From a checkpoint of a small transformer trained on Wikipedia.
Architecture: LayerNorm after each block, rotary positions, no biases in attention or MLP, untied embeddings, normalized queries and keys.
Each number is 500 + 25 x the weight over its row's rms, rounded and kept within 0 to 999. Layers, rows and columns count from 0. Numbers have three digits each. The size before them is the row's rms in percent of the matrix's.

# layer 7 MLP up, 320x128, rms 0.186, rows 106-177, columns 0-63
113:510476535504534507518488479546472490503515554526495505525466447513476537505492494505500455458492498460514467438465489507494458472468497482513470538549473469528502474515484554519477475480508473
078:489471507515525479500454512526479483482553482468456495486504464504514485496474529501502485469517523509487488533510457533526483533488471472446493490544493556508518547505508532481502512539463503
092:505484494510519526527479490522483578482508478493533525476490493491461506474498512496478469509525486476492526461488480542520458551507487508536488481541470492489498494507509489486472486494511503
109:526478469490507523501484444520502492498518499487520518471444505512499504487502522494515485542487484517472487420520512481526490518499471480499476545483536483492503512522510490481542455479456494
115:519505489483511523504501484477535471498505465495459569519476535518467513456482470497490469510512493481468507532548498507516480484466487462489510480536482515475496500508532490508471482529523528
092:525497497510517539456512534523538514534538486526556446474495515543498529493481527535469494489484512494494501517523486506509521497497483495519485477504464538561499527485521514486536468475507479
103:509482470504533481525512471494498499491460468504495506460472504526522543456490558506498527502506537482478510518476506496511506489435507500495479503475486500491535504469512520499483537446472527
112:494522484531514496486497488493509500483529537458469515515534481504451509524476527472482531500494502518522518465497455504493536516488467501506534541523492501494490483501521539508477493471477491
098:537498492480547492509517517527489505459502470490496503484491517491487519476532469501504486472533499527514487516444504493477523442525481469554460520485521489504426533558487470494520478498487515
099:456518468473444492496516460488497481473508507522437469458509503506530569457470556532483539511526513533510431503495496505507548485496499503530510508531461524484519509502475509540474504520513494
097:501508521501480511492499520484517508512503488517459543451506502529488513484491534455490560548493521501456516467515502515493494491537505513511535493523540500511510492493533525483510507483483533
115:522540464469470502467488535474552524459476536449464499519501534485464492503472487517483507454540499507493533481484476498520483563478531471505482502515524464496501472533467500495520512510482455
098:486501536476459397495484529490523530497505486521491524486501523477509507549489491509504503523497536500512502485516475520514512538509529523494487485493511542508482497516520504522493491501516479
097:515486520499511516476488478509514492545524498519511532514519518504547503487501497493515478560496509484503511523510515425508485481495521479524448495492527546481477523503553462503508524471505524
098:535443538509528483464520502509471503496476459484481477494472525537489429499535499475498538470524515482487468539488519521505513491542502479483489503505549510498519460491495530513541550493501558
094:513540534532474524502515500499499543524468522503535474467474463481471544491517511499477498465474528530489520497505538504471489487502525550515470493488499495512494475508452485525520507506498542
091:509506519534504527509441467510451455518497531519521543526485495510470475489497488494482558464519539477515527492497520479498503439500514503492492525529492525484526471526555489503537501507504497
100:478528499509517504471450499515483537501461500497469501456495489498508462501448503507521490504470520487547524493515464482519546504506466493506497494523492474510515505477498479520546526484485512
098:513476462519548460510490493480524484485523488533506482523505444480509507514514515533510468507516502488523448532521477503532494517524529510459508434449509518515504521454522483514521524499518493
092:485457523495524525480489557543479504493536500509547540493480476469519465483510539532495470490399518524499491506499465467481536494455510533480522531492520514494511537509478523497515504501521515
096:500486551487521498505467456484507482439487496553516482512458510464471494536524513488499486436527469481442506551487510544489482463532527480484505495523489488455490483496538496498502480552550521
085:450520495499492492549520465481506491496530496523531531499476515502480488526493532486508487496517495510499481528519509508502482470498468511476501469521509439497509451498508506499483465528477490
108:512464502503504435474518455485513516486516505470500509448545491474521527521522513501511506481477481481508498548530512497493495519488524525503475445464472511483520479509545521477514532507511496
102:517531545488459501512524512560515494526501480491492484437491505544516511460528508457489503512472526478504511491511475504489461475493450527487510496497505494508497504488513497464496495455471511
108:571490506518463537488491487446506491488508508518472520503475512524470489493503524520507504481510489448491484549530450521443494489492560492515466504500487504527489448499496518513483489518507533
101:448472532496484505515499479513484532502509511509528512515480474509483517525480509449492473516511457478525487495469552509511451558469498473513507510527535531501493547505502494519479533499529489
107:530535500533492488509484461521525511480501487449490505499506451530509490493507507483474496470453539472502478491472491539493548496480503497476490516499509509541495506474481511477489487499473472
098:509486506475516526496497514453521497493511508537521513483541513555514441545455489523505468489503488450515488508486482457456474503525495543464434532496494477474516493491513496530501534487541500
069:496460528520470478491503531473467550510489512481465496480506488476489485485516497515531524470502521497511508567501458491489481483501517476494546562472528510489465503498524495516501539456472510
110:461458529479482508523487443567524513511487514493520530515476473529493523464534470505510479498491504493499498456520466520490497490472507505497501484471467460490531496472522522525479522440507469
095:512501497489477511485490498543478494450545504490514513499527503439521477500518467515484504504558503516511498484521508530504501512565541499517468490486487540538454496519512453517497528493442473
099:509484471516501489460458499524494502503531457479487482479492486478505468484482527499502518470547512463526564570513511537499509503528510498463453462506519475507500527502456552529535525498485465
045:497529578546518482513471477510480477518532509459504509499474495490491440514476489466500497526490460489483515510497491498533504465522498483494533517558505486497470472502520465519459497474495520
090:502484519485529515493499511478468501482505539514481484532496463527511556507500532437501490531512486464510507462471481496453515502530487513488496534482471543447497500482508512460501488478497454
106:480503479537425464505477433477463500510466462518511462476488509487550465461523545530468446463526536487486501503485507518510507528503529481513515512512496518527528504498496528513459490493472505
108:550513476492496480460516479479524495435503538499467512492467496501489530517510535514505466500505529518535507480552496519490422530522480509489541494498527514514502502483492502519477466559474525
084:504474465545482503477539482519497521498519497559489500507503484475447504507499486509506482512489478513523472504484528489541540477506545450536504519523535510484523515506487510507508488459487488
095:517507465501482470480534524476506510487489473509511474468479495511505504551485527529520528477477536498509503423491494490500506520460500480494544519489553542500479499504525537469525481500535518
090:512468510505523501476501503525500490502541498484507513502502484520513492481476511493564522487538488541480473484534517483505518485544526502502469501516497546482531451454538462502508500459467495
113:500479501502510492495496496524481486514528501522510505520479520517520498540494475534440513522534512490495501525529457497491522507517540505462507504497534506487504507498548459483519500503478596
113:475478490500515483506477492533510458457455520476477490481508515530488459513486487539465524502524520478465488436508444521546502494523516513509486543501461518488543530498536479504513477522486527
096:472510506479470499487536529517476496514469487474519517480507531491469452537480446531499519511465505512517514512501557487478513497518483516519525480515522464529516470533440520517455464489475484
111:505535512528555510518517488505529485465474526504514451532460475463469460490503485474482499498480457542505530497458493534511459490503521452495530486522455527492516500507447495523484510520493505
115:524480489521487505502479542497501547523463487490474502529497501493493472505505546513497495500518491519473479532497582539465492442485541477500510470498475501468496483492488498517476506509506463
101:506464490488491562507493507506459482469516507515533527479507531497477500529452500515522488502476488470543475511473469450535499499510431529488522505517530481522485465492523487523496475474490535
100:454487531482527521498494488475493522491509492466513483499514481510508523494551451487505482470500483498513497506480509540490467509569503503470520526496492509509526513437471485468490521565507468
111:520511488441491498550515543486518494494543515491527493495502489486501502533513504466505550519507484496479498446446502511479467460488490511485520512488502462501499499504537485503472541550519486
097:487509438520513481486511531506474478496510519469472530451491492538531511511475502547514475510474507499498444525502465478488499502504539507508508555525480517475497484481529508507504476468466492
105:478506498527482518489466545506495498506497502501475528512480491478513478434519489500523493536491483541508485545496495537466483505521541509525515518535474463495562471491459525508555512502481483
091:488533520495535531464471509491507479452487539479485498486514454515527452498495525557542486528480513464483528489525466536513493509483469462478477527497499483505501532483477552531495477542509480
108:514478492470485469449532539490502498519507500506503524429524526479496496434514534483478501506479493522516496475485518528510499508529533493462525520444494507499521528525527509494539499566459459
104:524497506492490459512494566483537518508444455542469558508479518487491483505505486507520496552499505502493456512530481463495521529499559465514478491501522503499501544480533502522515500519493506
086:510501496523525470468503514475493481498498517461471494492514487524451498524486582522476510474483551484521509462514493560535520505477548534496519483530504478527558511533512487505483456529457474
098:518470509479478523470528497520532469514482497518474508504536523517482450508487469519478487437491509509538500508490527499502504454503464481489482492450466517494512511471499531536548496517493488
104:498515512421472488499496519496481474508513481484488460551466482465514490446510535489490539507505488479522480489519479475493495474537476506516517509498502524464488561496460513491476515471477540
099:489497517512501494486516432491482519534547463526514520493491479541485513548468524485493495469464511502536536545513472463525479503477509523504498473467499467517471456513511542519542489516510470
095:481474492559485484501489513533525482499508492519485538542483426539483472512490531482487520509513489512510502451517513504493487497521555523488506495480516552474518522472518484488495462499502498
094:482516474482486533509506518481505484499498511581517474537516462502520472518513507492489525502494557519472490463482472491551538486513533530523494508525533481490521523490505482489485521515488460
114:469475507496483513553485477565510488523534497512493515542480523514488523452528455487514502475516511544489521469447513504482490500534504515485454523476486493493488447497509484532523499480461507
098:500514564482493494505481482487480455509545506485534481501518545464500484500502509500492490494485537549482429511475513486496533518528485498481534473515512498511488484461476483522482542560483474
121:526532492496513477547465496518562498513519458465546526488504519510512504518489506513528505511516523519476501473499496506515502509551464524493500473526477500480477511519510486503563523456493554
098:541511527472487493527517489478523454522467514485517547526475479469579441467510526507492513489473474480494434500521514461524515515525469489479458489500508529529470501492530472518479493486518495
099:498491525485496482498499489446520517536498548480490518544531491512512517544498512496538493559548507492483537504521529495494474499555508526497493451531506510486522500484490495486524488528494473
121:498484457517534490549531521534482492537518488515533524462488448438536505526493486513499503476522494462521542546501505455516447490515521486473488518465542493499501530483534446480506500508550492
100:501486499474485551538485457508448500469472462483504450510469516535513474483492441529452503492495503505491480481537457517504542520506466494528477503486518478522470495530496500500520478464455462
109:481476519488485525508488529480503492517548512495498503475527502505502502486519504534519535515549521512457489436516528476515525493494472502534450518505543508508460450485505495526542480448485523
108:483485472509537436496491513505512474539514487511503487451513541502483496550533475514503490571481512499489475476498515476493463498515513494527506509502510485438503451509541482481499520502526510
096:496519501487503485484503501522497473443490475457473468479567478529515495517492466484503505512514496478525473547494463471514521493510544523481477515478481532488515516520492512482476495487461585
081:492489512447505486463490506496532505488500501499458508481547486489478482471508496496461514461481492510477515515509491522510545514468445533502483507483499482466522525509467508524533536467506513
096:502498504508519506510497550517490491513494493492494477531496534498474494492534478510504492548550524510482540475489488551523526481524533523513515505465485559472457475507543463479497546502481482
088:487503539466530487440541486513497490547486508502507511487472457491551513501498480480512500496564458457488476472465514493481507524522497485494518445496522520499492468500558478534508478471528518
093:525481541452475499475491517520504490443489504484503521498513506481488452442505508479486493468477533480528480488463520480559512428489482519502483480457458523502501506518497486479519447508532450
# layer 7 MLP down (transposed), 320x128, rms 0.103, rows 106-176, columns 0-63
114:476522492470474497514480494447511511490484430515498476482503535484540477487525515514501560520517496535478557528476490485467496498517515485511513501468520500462519560476479470503510528492537508
085:496502505494482543516501516470462530513484491487530547519515512512483507448567508502496539476497489492512485502495538489500509466507515553501513526497522492478505430482508499522500462485469490
099:504489487531529491522496521479523464486518504510452512525507509504528462513531468519517580484504499528523458506513471510510466472498520466536493510489480497511502479543497505522540475563515502
087:475466502490532492471529516496491484504483483525474494522546494495538512519459502479508523494487564453531550528505477513496482508494535513468500469509484508504507486505414510488498531517547493
109:493538524477483519536520481510511520491477519493520500478464507498496478474518482502487483522525491527528512471502432478497514486504492408484485477508462463507461542489517470519476463492499516
092:512519512510453484527461504475495497433446506501502541556488497451514533492516481499516478530528506519493485498489501481468475500488512504504517500483536473473491506539485494481480504510508527
097:524475522485475537492474497513459482483479481501523526530537534489468465564513496465449526457506465511516488497528515517504500536507481471506477486514504469524501492528504514519508489517530480
105:498492524417492513539534540436522484508454523491504496499463509476547553494482496465499475468533457494469468538501552491497499489506554486471495469457488525475499481497503486489494482480510507
087:463459482530469483467502504471524499513515497473499508500509486507524489528494541527526502507496505455538528496562484510485475502468529529457528461520485509509558448465509558488477518520484487
101:536492485537521511488502510513483498480518500521515546517522522489474483477532477489490481513446486492479517471491487496521437503540500448509469465472558448498516506490515472517524502499501494
105:520522528483496506504506460488535493483483532508481482514496489526510494480501528494526480495546455484529532449534514473537481487452522482480541504472443496479508524505470481517470503450506505
104:478491493530506531506550500507448478516502471509481490482512487492481471493547499492532504533490523513505469516469546512458496445475477496468499522493517494512514511460523539453493507511499499
104:532517513522499522488506483519469485469482493495509484520496516491515425511516495460515484513481458505507541512514531503515486474502495504502494470464493474477486471512539486465513453531471523
095:457490454475549469480510529485513476473512535534499501477497456491513505521535518498497515454483532501527490490477507518531465503484520512454535481494545520505487502454498472474475501529506525
100:468544477459487504505492521532465499539483511517517505476494507465476522521480510508475496507482492501531523478457472488495487454448489542532486490495447506528512533500487477511502460538533439
104:501489513468536501474543496456491498489536486529487527462525515503481481457527509524531482553536504498509468488498461506548510499472483441478543516500518471492495544502495560501503465503509475
099:511499500554470485494512500465508489502449455504541516477484503496485505496517486490538467554446511538531479499490447505518508507490479513523523497449508516530487533493481477499486515479497474
094:537479447499484491529530539511510486497553481506512497491498502509468531493558498521517505509552475499468493520464496514496490465514536518455505470483490507515508460516519533461489470480545510
111:474502529419492507499500474505494485518469528462511509474539521488444505517516482532437490487462499478524482491486493496488470515510500520468463482522525475512459500513459528560504488509545520
085:521544434496440487523449489469496484467479514536501456497493509535475538535490467472505547543513511471531495477462530495519500536485551514522508509495454471517472480530496494508501511483513494
101:512488528492511509479510520547508476480475476515503520530522494490529524519508464479475510503508521525499503481484523474473516507492447518529503500471527492494461536542476481497493552490487466
088:518536490513481477488508550517489482488556513491486470472474510510557519533482467484500520483525483522481466530486499534533507498533478500510490548500530524493519499490494514524490512504523483
101:497497531501483555491499536500531508482440510508506466584499521489456480487481519492507487491487537505488465497518475494514550463470495529429476556538510481479509493464537482499485470475496446
096:482505479499531500505451516435488497534484531468521518510510500499483517557482478499510489487472499518505533491465532511509534533527504477543471480499534482498513489529509522476477512519504455
096:468516502467529438532523501528474525490474522480559482541542531508522483498514497506464517513511521530511491494481546460532466495539472510499519447526548524493530548481518477500511522510479471
092:475518464496502498483480498518535495527463504458468514521533496511507531439497473535509544523470502502493524487485464508488524459509465516491498510500476505530473481499514487490504520499481482
109:533477517507497500452500515473469453460495529509514524492522466500515508576488507482482489467480524489512489520466515458483472526500520514506460476467485485440483514493498534557527518490523471
096:497472492519477516532511474518501511521490488482542512491501522485486558549496506492515489511501509488478529488517487508499495538496528482516487462509491497561473505500499518487519480539475501
075:478518481486548485497484475500530457484509534543522493495473474520464539502503515491474472492533494500437501452509520487508503508478496481525498454484481492486499475478533511473516466530521461
091:491522517494496464470525485476476501476476507538505486464492509512478478488504548483498482542489489500499524517518527492510501468489466576477553491572516527517498516499528513480503501508460476
089:510471527522527486492473506467453505477517505524490525426478496496524465536507515496527509437482548499497498496521491471483477509476509480485532509495483462501542521472495523525513477490484507
100:473512515482520502477534520464479505478523526511480521557494509527529508508464502559498463520492503523496498494452491511511482517450541485493536532473465556494511498509531508462497415519483503
050:537494490502513497525500544496494513503484481513468503519536528522472497540503507537550476522526523463507502490516475508421472496510500546509491474500518477480497512480486526461491529528491433
093:508512526511507496498466479509500475499489520492520576486487445483524473486516479512508526472531475527489527527535516481502507489496521516506469463521492483541507518496488490526483541512517547
095:526467494480521528451503517478511499518485507524501440530492504479465462521462487478540508513485496522528499520529475465505445526503533528481502542492490521474480478490467500441553502519541481
110:471488477485472504534490526528502536567495478502497514505528530508499463510454459473512493520509473456473491490503520455480581503456531524482503506495480539507494505494496500508508520473468484
090:504530537450501497531487518487493484493481517452496483510498461502528542534488532530491519448513509473495516493528455474486481514494485516497509509491471507492498506560470491516491515535517480
091:503479511517507500518485516506497535488474509469471493488482525502484473450503513521480510469491482483521501548456518495518476467551470520507449480467481466523537533467491501524467523524498467
095:499512475430489521529470474513517536481480512493476474525497499449483525502501495523471475531485499464528519495493510514498453501483504515493528495512524475483520527531526475530485471514531464
110:476471470504494510510520448476498520467529495501490507446504521512508504485491558516506533525477485527505482480486520517535456490541476513535534472494535483510483503498500577514514517488523501
107:492532509510486518518518546485474515522505505508499512467492471526518553494486475480497503507462523486515514528504532497466504489479472516469494454520535523502480489497471520488521518456508446
097:482508478527552528532494510482504438464495512471523458539494483513495525503522538465464514510498462471507483493530480471502514526431506510488477490491463515496500488457506478486536482521510492
102:494544548491426493504531496478500504468468530529538492497500500519523544485473501503503490538497500452516488477507496493480524476485523544508505488525502524523510503474455526511506494459469493
104:453518486482525510460490531516484486503498497496538543488547496503457502470474521497489522505486487489518519453490454485509510500489467521515428517468556495560505502491505497502491511494498465
092:472498515493522473464501479470532480494463485520472486522529477479523469469496495469499527511540542535452528503514529555454518490487548499551479502478497501466521546506495518525492520507504478
095:485514443484520510520466536498526488501495513519491532484497480509494488485479545473485516505476507497472491519541497484477500508428457515527496450521507515520465536495517516528493494467508506
095:498531568516494499477505494509515493490499462477482478534480501499516484494472456519489504469527492525471475568503469482537494512528499465517501457528464503494455498553539495531499464452501554
103:508495548490495529502537471475493503540515492521509545506489546470508509497507545462489514491552505534505535493511561492499510523485455477505496470453504519507517534481471489468512513532498533
105:522495480489478517510559483469509498531488498513517465466513559526509477544492503497503516502508489466490546478504499494520515523489450489468495492488496530535459508474497497536455480514505542
086:498456528549490493493517514502485498518475494509512526540472591497476499494491481493482537493465523521504505527489507501494491485523511543524537442508499480485506512492507477509524515444505531
108:476505483548507504495490509498488482517456501467447478551507504503486521532481448522551502537491518537525538531466483464515517504521454479524478500523483495500483503496474479508479493462472538
112:533529499506479496516514463546488462458504540480487487502492531530551476525452531483500470469479519499513503531491476513510479469493473523530560487471456504501503462484480496504459480521481528
101:511516485544513529549483522532511489501509519503525474506467475534511515532489512493452474466477474466512485500522480484522507514485527475448517514432504456480500469539511504510486512489486472
103:503465504513531516515506484522534484476519514477513459458485531514513551496477524537485506523509478487496487515476487474504532522490539529491545507528498489475548502503463493479497529491448533
115:488475469520535488504514475513541521521523474528515501470525507504440537533533550497470471523475507525521449486472555563520509488510498510489501500527504497566502478517513471509473469526543470
103:500556476550511497500490487459496486485475494485505516528507492498438503473515491519459521510482495465501481489508482521509493507541451511473541491505493529516474499494484509527531479524462541
091:515514511500476495488511498467498528522475504470505461462520538500530485480503509511510490519488504546517502520492527537472529525522457489506527574515490463508502417503497493530452507505490541
091:486483505480498502506510507512520506484505495480478532478482528498484518462508493511494474543491450499521489510502526460506503495471460498471520522461504576520472463502501498484480474475521520
100:502544480515469500520516463505529539508491531515513486478483494433493472525473531483515535499505481463509512497507467503467556439473521484540522518564502471479491526492553532499505528496514486
116:487499431493518515502490504514468524491474488518519502443467529535498481520450495499485513472510499492514500496525542527557472481481496478547481526543524514475503502514499517519523467485535529
138:476526479456503503519466509499520482491465572498516505523532497514508507506488526477476454501513456481469505522536510484476496496484536516599515503477501514509502479506488484511498501480481511
094:502486479509478507500485534458516506480524524519478477514528521537478551515530481461509465535537532526497517511525501526460520472538491504461496509496514474463520477505496510504502500502505469
103:525508483533467504524508485533511490467476462504536537483465477482480478467542490494446512496510497497516478503511445500505502468455516534498505493473556487488526481499543518514465478486522497
108:499484551494539475527445511491510527505495515488520514508506521534478458499466475458515478485518466503534485491514461519474513533524491494544456496511534484510463510506496526523537523516462489
096:517462499506502441494511524469536524510507527500441527489474497495479538477504544501529489489503508475513492487486545467486475520501518500441509494491461487467514495484490503504518510531534521
101:523503537501461483510449528501497500490532507525525489521525525500503501532494506520465465507484514521521486536521466489505499565519509517497496499524495485484499478524529481518508493510551478
102:523520481489509579523462479501537521484517527510440537479481500519539519486484509483467539505518506494491524520491481490496497502485509521457472489490482556548462494501460508491487458518496495
093:504500499517519528477476523480470483503496533536497500468450503513463478475522541478493534486466488461497485434484534534508464478480474498554530491521550494537476464466490488494511487523521455
090:507495486482507517483506496488487451465475509541525510484518519486528480533515484473531494522509477537507471526452506464497478453502512542502504529473532479498461508521475485538500507491485527
090:524473530506506469518506461501485509484504479516501538472491456480533442506493513491485525482497485491531485499522481475469466525525491504518475494506508483490482527521497540537481468487510467
096:483495502534526459525519483497496489460534516484488482489498525502487525517500477534440489475468523530480538493535480444510543474509489487498456567465496531470465546470490540482463465505475488
# layer 7 MLP gate, 320x128, rms 0.176, rows 107-177, columns 0-63
083:491470527515502528473539531449494487522492475505503556490483533468470491460532532492556520503497497444527490507495519476499485468523520527507471515482494476497499439497505484525512493465503509
101:519491487516481528513472531526520512484521514508503516514464532472500495503500469505452497511475510526466452452572514507542510486515498526521466500461479492492493496515552473521550484534486555
100:512486484521494526449548530462498482476462466534450514482510468550539522508443491497496490519486519481536500508507475485493454483484476467477518493550523496512493519523461481505522494534483522
116:444502491522515499483488500483498528482538517531493471443554505497505489504494531477492499504451484487492495537480497458540467485525477496502463496486564560500495526494475524511486481500478494
092:520455546507530519515501483479491499478474471499518540488494445480499533520464494480466507502541490507496477483520502474519513482470504505488484509497511516483525481489533474463488544515551527
097:509499524506535531528535537511501496486484466488455506492485479528466467510528448516478547484543464499498535489522515526533484459531519508520484539504516488516488497512519536514508548510492497
109:509463505470490477523525501499492488496481472481520492476503504523475463528480486527484557520503515487464474499456484499526562491474540482521516501502480504522518508537520544521513464467504468
095:551495473531499512470532472497520500466543539465511481509524516490491535527508511495452547511511506472468467467533490497548505485467518537516521504500493536534531476498504535524511518446499484
107:532465503493509453483502484490498468488470516487491499455498492505485463501497476551513495514448500504496432496533499495501457457497517487465509469518472496510514468524530510517507516523550518
102:526503533480526499476484499497516526498481472500491502513502530546477403506471463443519479498510475467539452508534481533530511443492518450481498496499483463477490533482480497528495511460500514
119:459450477525490459440497471498483511542505521476472481500501517488500500433507522494516502519460526528484471509469549491489496486529506489506480500465534489525518467468542498469482506463510523
100:519496475517469493498471501534503507487497504538460461444498458492507528473511534501491472510522501523480502506540550500512528551501506489470509540478467517511471466508490519475494532489479522
112:502535553513454486459474511460485481485509496468478492475502545485500557471478487513531495558504496481501495493505489501535514510491500511491483472461437480514477463519435486545510503488507486
103:479541458472531480518500482503459486496492514508486546505476514481485484530472491533515535495479471506478554527490464472514464522481528470484517492464483453533476526518489503494482539510487452
094:501496492480498480505472501513487490543457420500439517525483529514493494515484465493486540515464532450469467483520483508488484515477486505494520476536497522527498559476518533501460528471496514
087:453487531526478486512481532544531499458501471517521498471523545531508485493498499489500481503439500545537500509512467527482528506511527495509500461484513482507500478451476533509492502449500451
098:510551500494497499483490463477504485448451551513462480518484542487493480525433538480490497529485505504518497452522452519507489499480463499503477499501515505497523515499508502533515477528484494
105:480511496557499506485512519541492506487514495453465516469524514521478501561488500490514508481523532453503445447526474481438526513474513506477504500523479483476480459533550495431498526508481507
088:484519487523520473511519502534492551504536450511474536470494474516515473462519515483498472464448462483460491509505500485511485511513498494506536528496542548506501541478523525488536504498484466
104:525506472493481516514485497494505488473496451480528505543479563544481524491516559503450503487503540508483515500522523514483508479505518514521462489529475469500479530523440519539444477497485519
090:481508481517542513481516496496512503519525536496574466515525523495469529539537490551463452504454500542532499540508521466505500504503499501546480533469483449515512503490488484475480485468436473
107:481493526505528496517544504505471534505504437494492498532463479469449485530548462463503514483507499504509520464450547471488512480476486478501497539500507473498479485501512513482473492552507473
090:499501456455494529534505514477477480502491521506490539454480499503499519520472504512536482500489498526483496450512562497497497506547457465491489537504490491484491487516563536512542483510511497
102:513500495456506475520482503501505505438478510489487505562496587463503452498482533525505497524485513498496502548509533476484473529495527510484475480463529543505538491459554503494474494476469517
100:489503542505498541479535512506486504488469498515458453494491493479493505495519504511492449540508479515502555556530504514500483486483500482472522491500480491482465510467474483516453506486534489
108:543469492531501516506508510499484493467515527519476497491483484504478497536509454491489538484474539495465511486492546496477483500482507486582472495507514499520487488503520527511531503510527461
098:525525460477510536475456510467499523468446494497480538517523468487501475499497508520505535460456469546539487494494534525475501501477496489475524508485420514476491511448483484520520500479540492
062:507473552504455450495499498487487548486502516496512520499495525486508515505485490510527506463505479532557499521483449459504536531510526511464518530441505512510477485526505465517484498446470497
100:508529497525435501494506508501508473507513519514500488521506486557465506431502473458511531460497492554465476504511451510514499486446456423516490492477493492507502506475508504467498493505499531
096:483480512529532519495493494478478479495425525479473523499560524507503491503443494496462532501478478493462518522490503482463535507445517483516511476520532456470532519529519515468508465498498482
108:482492509474525456534505464486540464461440528501543505470510484489493504495491483448505466518538474469508496526510468471513523475502525480483483490517520489534508498476504490505480564480529473
049:490513535499525466498503498526482494506511533465522500505498479509475460491477496476498509503482447504519517498451528476525537504487470494480561509519526453540475496518527474522486491438514533
100:507504472497517502503518544553520541514529480519537476521506536512494502464498481476529503476514519536504484516432520455534481465534505509468490506476479485461536511466488497487536494532523528
104:510463534491466471450492492455484522550448595500530498506500497480503503502488517478497502494514508530501523475498486527474457471484490517467517519524500468540536466508481541467476476485517464
101:487579503479511525462501523488505485481458496546493500532499486505485516483533542540454514515468491519478502511498516534515456495463461482526483447535472477518500537494504511490436477587476508
080:530477514467540494566461474493484515500470514474502499486524531513499491527502535502452515519493494505490567561495413510489485521493511505458532501450458489491521500490527501474492540517504495
098:496484493464491526524455517489469523525536504476480457482524524528487507449502551532512505493487495499519461535492525467472502481543481540546478505475481461503551498504543500523472511516509485
085:553543540529508485500501518483528496499500486544506460489459488467463497450485489511478530498521505521444515447498512497502490494472457528517496480498500487529488533494508506507503490519513559
121:494493510490497502429485482494485496443461509494498515477496511514462496495471537452533505509484532488520479528474494525486476513482465511507505554485553505528468470482519500504524490478492474
101:533484504510506540495510519492524496520505516518522506435520468488486528508450486513527515519505529471512478488504516499500467483484485474467511467469513512515454502491491471463477494520496518
096:495501536464512502530517450509513506521447466485559504516503530547504494548505479454496503481466541505504526483515549478471504511531457526527495491498516480511521491539501502469494460488515477
114:457515473465505529519462479561487494479492513476509480488468513536493533499500545483480481494497517538482492492463463530507501516446452483496505520495454489464488507490513550514451492502490493
109:516493511473512488471549494471496547470522487511511507510524528488500485481474422496490509492519473496499492591501485450502486503500488513513472473506530462510531522535467481524509496484504494
089:500443467510539554499489503491501499513522541486513494500518476513485454489498477552493516499492499483505519493486480537518483500506485481487491471488489511504546491465480507482450490483465509
096:510517463539502463499535557488480495492469524500449473560547501525502500508473493487470521551494494487460464481527503478468523509507511502511480529508539516490472495514504507526515503482479502
109:485480477507488518474531507482502489518490522480485486456530489507531502500538603479511526549485506476492537469544520486526464499476529517472497493512526517535523524454476532515492509522501492
104:447475506518498518516549447525510478526485517550535539507514515510486519495507514494473465513516474577504473532476508491496503532461509483496500466468484492497548537495493523482473545500457497
099:530515520524500531493509532557485479527495516534522465484524458498486506468507457521488534508531499475521557503486518432498484524481472486514529490463497476516478466515513490536480466508505505
079:528514503540487487502454508495500554521521500449493510512498488525497522481473475482531460483489500504492535502488490525488514527474516456508503482456512492462520465551480495461523476482529490
108:545497521468525462515474470514495505565541514527509513450454524471510507498504478473491517516553524486495458538528496502489466483482481522498477480499495462513487460541523486496522499542541503
101:478550479521486482492466485505531492487481530465478494488545525492497552516495544465484491468492488565502482510515514493525503505456499501468464482517460470529483461519501511446502499523510507
106:540523506476505499513508512503514525474489481549472520513536526475551552513506477467508469497487479513516472554492536443444530469477463476498467550480505509486469495494542534477518527497523503
105:494516504466469530553497504514555478479482483481474532469493556502524520461501543514525484451478521509512480518481470495512467498469496529509475526494546479450499499497487540497463494481447493
106:503492480466462496476461524497466476472490568475530520516507506468493488457494464522519466483493524495471499474524432518531498542508522509522524467512479526520493567511508485500544508511469505
099:523559459529517513521475540514525464498488462449476496487535505514453474511482505497485464469498574489503479506526491546469466528501513473496457519490489475454509513502528522493514478539472486
087:488476494520508499549480504500487507471500477536508554476484512519493529502530537499474516501442509507519535473491548471484520506485501483523511539467474471499542444489473520509473472558522517
091:489500505473501556527506560491484498505491474496532507532496506517464465497500506506469522480523506509506483552519491493468505493516503506490466533489483484524534480535496496498544475515501533
106:505482484504515540493468486545503530535513578499494503470489474482497510501512517459513538516495489544469502407489480492525472503522503458501514496481526501467516473517496514475506471499490518
114:524531443476530511541501528494474517480500449520539489479478500480483490552481473503471528503494533502543533480555463513493498497496473506465494481572509468504544507510531523471496473516513505
118:516488515521564506502528495496473507482490500501466479528492496511452512477513504501510505524457544533495517465439476500493511493437497494503498494482521452530502503478495525513466495507523436
091:498514508487477508543530548459491458466492553504546480504503504496519474435507520491494496453454510517505464516524497492512511480498487515537482502513522561536503531532502474499458503468495462
105:509486526467505503519546490482463507511531474519464493529463527466512497464456477522552488493497512517526510458513534493510500481522447523521494473520475459522493482511500509473544477508507497
109:505548502506552502476501497475497501528496482522501471484460489503472540479547450504510510541503544494453497508490497560504525459490453508518518489543494535493514502468509520486448507503492507
097:500516509481563489541506465535479507532510462486520527532504499492501551527484513471496511502512453512515517497477507486487472469500448487483467506513516460481471484540493505498455531498502521
107:522491511538531484489476505481496540458507471529498527466478497476487528489506506483492516530481520476457461483534512522509505501496547460499488531452475489502459485476484530517504497530505508
104:484510496551498445485529519503495506525528456491541519521472509471474523522499454479517472519537468526470499523491556471494472504524532502521476528500475520467530464551506478528505513518504574
095:508494498487520461529466481490517472488528524498528499506475491477460496502494526523474447448472460535471513414526465518515455529490505531516482496521530497523474478494516501497558484559500505
092:459531500500464502525492512469495520531480514483506439547499517489506496520489515499485501484525481524489476501479485505490531503456504561526519533502492494501541539526463538493497486496562481
093:501514492548523542531469485490491506502475517523515486486483511507517553467491503499472469482461508513509522468504524484513514520481452494525492504494461518580505478514481503495491523471472523
100:530502477441438508478468538518526508562525496540455517497499491526506455420479521468508469478511485480526488491500523542469448507493518503522500499506498456521514507523530529498534545503546499
090:482539487541494464513483541515474523479475523441496521474493537491466530478495497514500456500511497513483502497496544506504501490483489532523514474539522523476481511539464512505491514493515448